python train.py --num_hidden_layers=8 --hidden_size=512 --num_attention_heads=4 --num_key_value_heads=4 --head_dim=128 --intermediate_size=1024 --vocab_size=8192 --hidden_act="tanh_gelu" --norm="layernorm" --norm_place="pre" --norm_eps=1e-05 --positions="learned" --qk_norm=false --attn_scale=0.0884 --bias="all" --tie_word_embeddings=true --parallel_block=false --init="normal" --init_std_qkv=0.0161 --init_std_o=0.00402 --init_std_up=0.0161 --init_std_down=0.00402 --optimizer="adamw" --learning_rate=0.000554 --lr_mult_qkv=0.5 --beta1=0.9 --beta2=0.98 --lr_head=0.0042 --max_grad_norm=2.0 --warmup_steps=388 --schedule="wsd" --decay_fraction=0.709 --decay_shape="linear" --final_lr_fraction=0.1 --batch_tokens=[32768, 65536, 98304] --max_seq_len=512 --doc_mask=false --train_tokens=299700000 --max_steps=4954 --dataset="wikipedia_en"
Each number is 500 + 25 x the weight over its row's rms, rounded and kept within 0 to 999. Layers, rows and columns count from 0. Numbers have three digits each. The size before them is the row's rms in percent of the matrix's.

# up: layer 2 MLP up, 1024x512, rms 0.0224, rows 254-278, columns 256-383
# down: layer 2 MLP down (transposed), 1024x512, rms 0.00902, rows 254-277, columns 256-383
up254 071:489463504473496495451478509481505499478450492485530500463517535551498488484508509532491517500532523551512498505477472533517508531493519508530548530519462469499493483498510489541519504533513557512494483464466533489529548500477493480476501495478464522528507505460502453491491480524511517521472513503517512459489557483488530518442538496469519512496528461474513542510555490479575486485482
down254 083:492497498517472495547510524484546492487475506497481459525465479487494546475507473464504482469467449491508469455563496530469507463470501493477519514523528510499488481504512515499539495465471463505522507492506461541420508483485520543548514511493516493546516486497479491508515542442480476505486503532530479497521519493513510529523480506496493475404471504482476493475458535474439496534535
up255 034:493489492519496479445469504530475524473513511485520545487482485503456508509473494464533462484535513489512493513524484462444510494506504514496467465493522515462501549514493519521448510489478530481526503482517484488502533517536491508494497469503502471487492454503536471531501504478504539510509457515493484517472512529477526467513519503493513509492470558493453490480466485539487460493487
down255 045:502534461490478532534510540488533464516526506498452508503506487445522522485488431531490509506482502506498483462473526539504499449541502518454468551489491476512502465498559471514511457504515510469434471535451502514479489487502481509521489487493532530477497507484444495495480476515501502478523517471453501547506519454510474463514505486513515519506499478461519489501514533487497524497528
up256 109:475475536520485468499493480516527501527510498477540520509499480536468518510507480548513494541525476526499471471477553551517526521471553486503493488453497486550497485557491442491533461494506517507482492509489531520502486565480501530472485506470510499453479512456506464500464461482539490498510510529526467488553488461510530523501488553504494503477514483492454500498487435508507479498488
down256 078:483490484490479470533462487513518555535515502500521458549504504509500514501511472558462507518515512524524484530542525497496499502471527487475492497495470521499450474512505500500515502448511537508476508479482533512498494515497463551473538450483541546496453557451515471516505492471484470479517486506496477510527480520500507421511477515495502488487442428475500519474527509488486490519476
up257 036:509495496539543538466438501532489475480520548461514508434505486492502505454526502498496527469514495481498474510471521464472508488469525516488465510493436498506493570495519519467486487485486508527522514442542526534503554529476495494534508514504470441475496498520523454525516516560500485490527500485486507521511494491512535540497519510511491469486523500517492513505496495472473502492474
down257 045:487482483517444491531518500450479491507515473506455488469532510488478507546483493514503529509520487518523518515507460561543482500501491501507502527506536488494554493481515500534469495491510521470469465547434517464472481467536508516486514469484515513495527553488509518517480500476534471497487467473521490480543486465508472471528460478526492463489463480473471468523476536520516500496546
up258 076:502476519493499498455497479517486534470472507471479548522461503525488505484516488538500470499483526510447443456490475551539491511496552456518495509457479474526510519516459452518465469518542481491531476496488528496501546539506501501499454486460481465483470504477491500492499500493490542506501473521519506463526519456491542503497484532542515539494488496487479544516486480449503501478478
down258 077:509496514527518476505535540474487530537506490480514548501493485476491519486511500482468488475480475510585491531538486503494497506497558532458540538499475529484477480438549522474476535512506550486476541538468466491480474493498516490479489508536520537510513505510504519447536506456500500485475523490505520549494504488522507503545517472490513464417475509458471473496531521497533522508475
up259 127:501478522505485491467490469529489511509477495493532562481504496533501468495536478547470517505531499534501478479492461548519501546485549507494511529488463479522492538540478475536500482527512524513497494478495530522510536502470507470450477496504450527503470516457499456479466477548510535509482481516515501473510531441510519518468518522479507492467514463464472556520526472497559476494477
down259 087:473500509509504522467485490505462514512482527482541528463493492527477491503487508524452509517506522566500517505493450544519485562535537522513468505510492480488497528464491475497483484534511518491504554483517504512511509502502506439457482508472458535503464501489502458475506489516502511516480507477486504460513492459497531532476505491508522482497527460462470513504519493492591487478505
up260 037:481490557472536519466483512486532488527543551456475541494520497534502531473510500501494481473533504528496516511497551449490528548509489514477478544493492523507521517519502534469525504502517545486508493525513483510474538497463562505519498453502510493441476511492532504513530443495564539491528467507522496507473497491467501492472514479497516498506540480466491526521536494486525499501482
down260 046:526487490508461465534478526492503511465439466502498494541490490489466478497500474563490504530486491456503515504427473526494501491467550471499483456518480485509488442541519533503474528513477500480479545484520462506506485460519502485515508487528522481512511480528474493480499545482442500498451519448497491514543492511506471507496507487549479530514521479480493427458491535519468520445576
up261 032:504479510492501475505513458569491483509478484483495505452460526512562534459510519487510520500483481481530485527513474504495543480530504520471499469504523470503539582508469492501494531469471516511506532533579527519467492552494538584497489523467497497476472481478463467456493517481541537519528479496496486428519515494459497473560530511506488480505479541466534520506496481553509477474476
down261 041:447512475494488504501478551474536504462502538510525477506487466496427475467483529535496504504535531514473518497478508507508520488494512507513484484486500526507491448454504505490521545452514485568502427465476475499512487507510473472513530462509539494540486549505505507495533494475517483500485539461539498540490515505509486545453518510492484455467540487489545505517441528488470498504505
up262 055:491462482475486507470522503495469509482479505464514496531553501535495531514500492541444484543524518532515498540483460498491504540502515500493503485522450506486511458484467507472481493563516532501467553465530496495568502452457547465514490523492491533503516519511529501481496468520556535502490482473473547466498532450488497547471521499523542516509549479480539487482558517489540470455442
down262 068:542522500511475500548464533480475508473492513519506498494467472499518516471471511486550503500501500486507485463482482521476483482484492491494453501497535490487462516512538446529523483441483488521509454493488454474442516510487483556497522519496510496485487474479502487526521560473483445503543523478524500505469499541499497496533487515467474487416468515504460523484481512505477501532534
up263 032:471490509479485509465467487538508548516455491498511499475524480472475531505526471483500490507520510516462464489467457505489534485458468470486479509508477469492499533515509513488509507491484506489491513443496474510516470465510552489473478518505464469478561445498533520475503532527507510502509483495467470501502488477503565494541515514527521501476504515461486485538489491515472527502499
down263 044:502492480515483504527525495438509465495517509483480485480530509502456509517525484479495541437483443499517542476495526496503527480489500514493495504483507543516480478473522501502508478457491496508516506524516507474516473540520477564474525499493507552509471484513508513491473476502501498464506527461512516539541501468482496468484490477488506463491502517518520551440501524499487492509496
up264 092:507472522509496499500488463516488497496467471476553543508506518548470460491519477569497512523524513545488495470497479542532506537499527505503548520497470483509479523519486464521496488521518530514499524500508523509510524519466513490445482492489474522472480513481498477527485465547502497527495507494506507506504511473522516524452523495495512491471550460453469525526539450493563475499486
down264 130:481475506489484528455510472473468512495494486487534526464508487563504483478509507535500510509528523582484455484502477528529499546514539498510519515493474480515505502479468497502471465522532522507500533480496509508536523492497511478442465514484497512481488513484525495492475458514505505478492509490530505493495511454518506551457510483534518489496523478439507533508544485518582520481469
up265 131:480474518510483487504499483533497522521487505467523553478502493535482454517543476543498535501530498514489490475496482537513496526486549496510529510484489474527505548550478470525516493527523524526478497490486526534516518514475494485462485481497471527500465537476476473494474452537493550496469489523516509467503507457485539524473525546501508504471533470459481541514535472500548499491484
down265 106:451505511516510511481494504493477520501514502471542532486530498555451492498480505534491487532539492540535510541495473525494477554542485532467493493508488511519482491493486505500490494517506571480476527499508501532502475519502495452466489514546450498487502517464488502492501470515518502503465510461495494467503491477483516505483496487491491504501507500482482480515524479509577510525467
up266 124:488463534503483490490493470531487522509469509476535541480505506525509472495516482542486512521529505542493481490483472550517491534482549489499531527484468470531499530541489472523500467533528518505484499488492525526510527521491512485457486498494447517502487532472502474483456482546508537516498495502515509459521516441505517526467536512483514506467517456454472551514547462500568481491475
down266 096:467485497496475526470509484494485512505496518479536514484501504535515515500481510507497533535511515568497489495483494547519500548531540512506489526495471506511523517472457479505504481550515539501501540467507511508508519511490515463492428511503458523487515487496500491496495459491503528492498493480506513459521529472516537537468498509504508526512529477455474535492521507539589503458480
up267 133:489490488499463482480529471492510494517503466490544552474534493517467482482517524561497507486508508513483467442499540552510508526501551491505508473478480484523529519536487468512472485519532513500492507479512488502502498532477506483483484508488490524514498493509524499518494459542517562464483484524503513459506509454489529523483481534503533464472493527480470526517497489483519486486516
down267 116:499561512489490504471494496470470501493499511502526507466526502551441517491483533521462471545519506512480476522489513474522490493518529486492433526500534447474513485514478468505486475528502521475505604523503521464531492510513489483493504493523523495488471458508534531514512436480542497496501524431475466471486522488463500480483459485485521463518509516491521496493498476484560510498512
up268 084:479451500494506501485481467533478494531451495479556526482510503518505484494541492538467503518539505559483508485489457523517507523514538498508513530488469466532488514511504469519504473529516514508466511493501525534521512510481494484459478499473473511500510539456489466470450485546510541515491492480531499471500520469522530535453547503505527506481525461461485558531531483485554484479485
down268 135:468481494483497522447487474501462515516486509500532521488503497530496497491512490538456513531535510575488483509483477516527483546520544508512478515509479483497472510484489473506460468560530538493480535475505540498529516477500508466464472514492477515500505517486519482479461471501513518504488506469501504475502504480522521542447513490531501512545529478460498544514546508512585511503465
up269 131:490472519501487495487498467540494509529472493481533547470484487538494469504537480521489516512523498534487472491466485541532508536475536485498507513469484486533490525560486473521497475529529528513493499489489525543517517516470493493463482483493458518492474528456487455486479463532489528499480471500508503478514517456487547528476521533494515507469519454442461555510529461488556475494482
down269 075:508514492537526484510520489528492522506515501492539497501532518543523451500470513517465505496530488518502492565517489524503519484531495536479449516495516499529495510486531542441511511506535520511467550534507513532541439490533525504494490490508478521477515520473507495485510483515519475474501516483503487491523447496479512496517488500477507510441474502480500480519509485523533506525509
up270 116:509505488496464505553527468516470534489516517440503557513495516546459485502504467558517482506478524500497456464492453533521486505499506484495500458492519548541529527511490468498457473464514500535501518493523484550507516507486512454470493468491467478484429531505501477509537479531533527506508476552494479530549550496488527551529496500474524480489442491481464521498488465510530447493479
down270 097:498491509504460458509455481461478471475485515483495529489493489503482514482495497502502464516477531545536450539544494498484488502503520468533508535498515513493456526471542510526467534485488483504504498509547481461478502515490531464477441494504478462501483523529488479496462543505522516485480474464529494559476522489515481517472538535525470506468544507535482515488477478541519448534518
up271 081:507442492482481470455490483493512520507476501469490523528499468496464482532522504518498504497504531545481455481502515502525529561503540462525486521469492453522506510536446472539459502499572482516486494480480515478553539493493494475462461470462500465516492538506474491473496488526518530506497477475508537477497535450519499532501556503508530472483519491472509515515527490509546499450469
down271 108:484492506548491489575538487494530459552461481499513499485494539503515496504494490528516504525476494480526505495520487478472489477487461515494492494520476477488451517509543478499522461492483515513467505494531496524464517524510526540528502510495514509467495466503495515524528496456482470532541495528515490545556509508501494510501491467498464458490474521514477511473488510450451494494522
up272 126:491464525502493485488491467533479505524477499482532557474489509516506471505531497547466512523528501541498480471479457560519493526490551499503514516500467483519513539543488464531501475523511508504492495488499531530512525504470507465454476491485475524501474541470487480487469484536504537512481485490526499468506524463494526537464523534486520511470523462438479564518548467486556480483476
down272 092:486487488490476506455501472494464531515479543491539547499505497518506511515484509514470505517508514594513460517497471532525498536533520505513510498495484492494489515475473469519501469542503520485525560478511515524545507503470497450467466492495487511476495537498486500498484490501504508504495505486498498477521528442512513513452489504486505519493530478462473531510526490532586496474508
up273 072:507481481527471453530489474523509518548495473491511541494484454501489501560518480524526495518495529506481500498504478507509539504493543504497454463451495509516513541517466478479458462515524494505517475506532523491550495516519457491450509436499471475486449495543482496482474446514545540493509469523488506468542492486465504461506510536530512509486494495466527552563519515528550506483493
down273 090:498493511489456518532525508500530486440501492481489481512463514483454558483507504493513490507466467494491482490490489558480492484524489464546545541522489495507509438483527511503542467490465485518493518482499452510475497462492536520560490491469520500527524502497503478522520528514498440519483497501531470532459522492505464487528457532486498481443499481484467487477482508479464487482545
up274 086:522493565507509482455458495490494532514482506492560521502547483524523503486519523483506477525546520560490490535473485521508512501504527498501482539494525456495486544501498542491515507496515504486524527464518499499481496494501504471510431524477527473456532569502488506480490543533519488533500498520475501463490488493489461500484541471547488514483478510505541515483492500504523473492503
down274 094:554494489464439509456510475473519507508502507519447519488545528500469545479497514507480509519500520498513473495532507485512520493488544505516525486498540508497505471474474480526506543495485476475494455537495485529529471475510502525531536537508492493528473471515519511515509518468488468511505479477512471502511491485444483461506512504518504489464469520478485502469480504460521500500550
up275 035:493514519492555475533481495519498475492453476495514515499457494503458483463517489550541561500503533496477527489474509526515532477533473533510565489497530458485518488464501505489495528485476501518498521517481483502490487511512521496483496512492484591475508451457525503478510466483497486510486509541508499486560492486529459517493502499490471517513450480498508551484448521571496487452541
down275 048:474486515504480476509489454457514499511515510471496472483522507549533515523479483487475451488485473495497477492568488445512513515482542490495496497527475518528464500490480505474500496515491506521512483518483551531463481525486501514505492521511524434528456542525517517503520514462521521488501530439489477525496457464488542520516505497423489484474540524528528458504515496500500516513482
up276 108:488512490529489501506501462516511521524529499482513547514479484523468477522526480537518495504509521509456482462513525528534497517492553477506486495465506481565512509589478487498492465481539484507449480514511497494537478533482477478461464477473505497521470493513493474517468460540525526475460491512505474492513517480466493491502490557516516501469504503479482520503507471481519477480484
down276 075:508499508487493521533459464512484512502461488485555533495517461471483522536464490547510455492441537466478502561518484495486506482465481421470512512481477463502523459514477467511485474480519498456484514455523546482482530479528504497512485501435501500503502548470509502488509497479491453502496518527539517517519499533484467494484486483529472532451449473539517491511504436491517542484477
up277 124:499476518515489467522496441520512514528481480487527530477502512523496460503534474530470506528514502517506474487493469540529492533489530507489510500490471498553513540540492458511503481533536528511478512477490538526514506519503509488453471483496468543468474531460492445475471476546501529504471503510511515468523521443494553513459505539487521530466510471463479532516519459488553480489478
down277 100:478518479474506504468525523498480506479475542503547493488505514514486464489480480509440501515506530563556509577473459522486486523527534533494487483547487506464478512432507470486509501530509550460514582488518465505546495480525521474495509489503456520502505513473515474463515492506538503519489511461487496489535490465465512511463480484492495475496484475484491489494518503527583535497501
up278 134:553477555507518476495448442488522486502500519510543518485515528530531450458513467519467485542541476567507520507523515501503497495508494515486536525490474513510485511509471515462533525524502483474497490491504528510475485463465476511497468517495519522461530493438474475540434493503435532472467493506486477493486478471509503477477532527530497487493506531500525527510550506425512510475537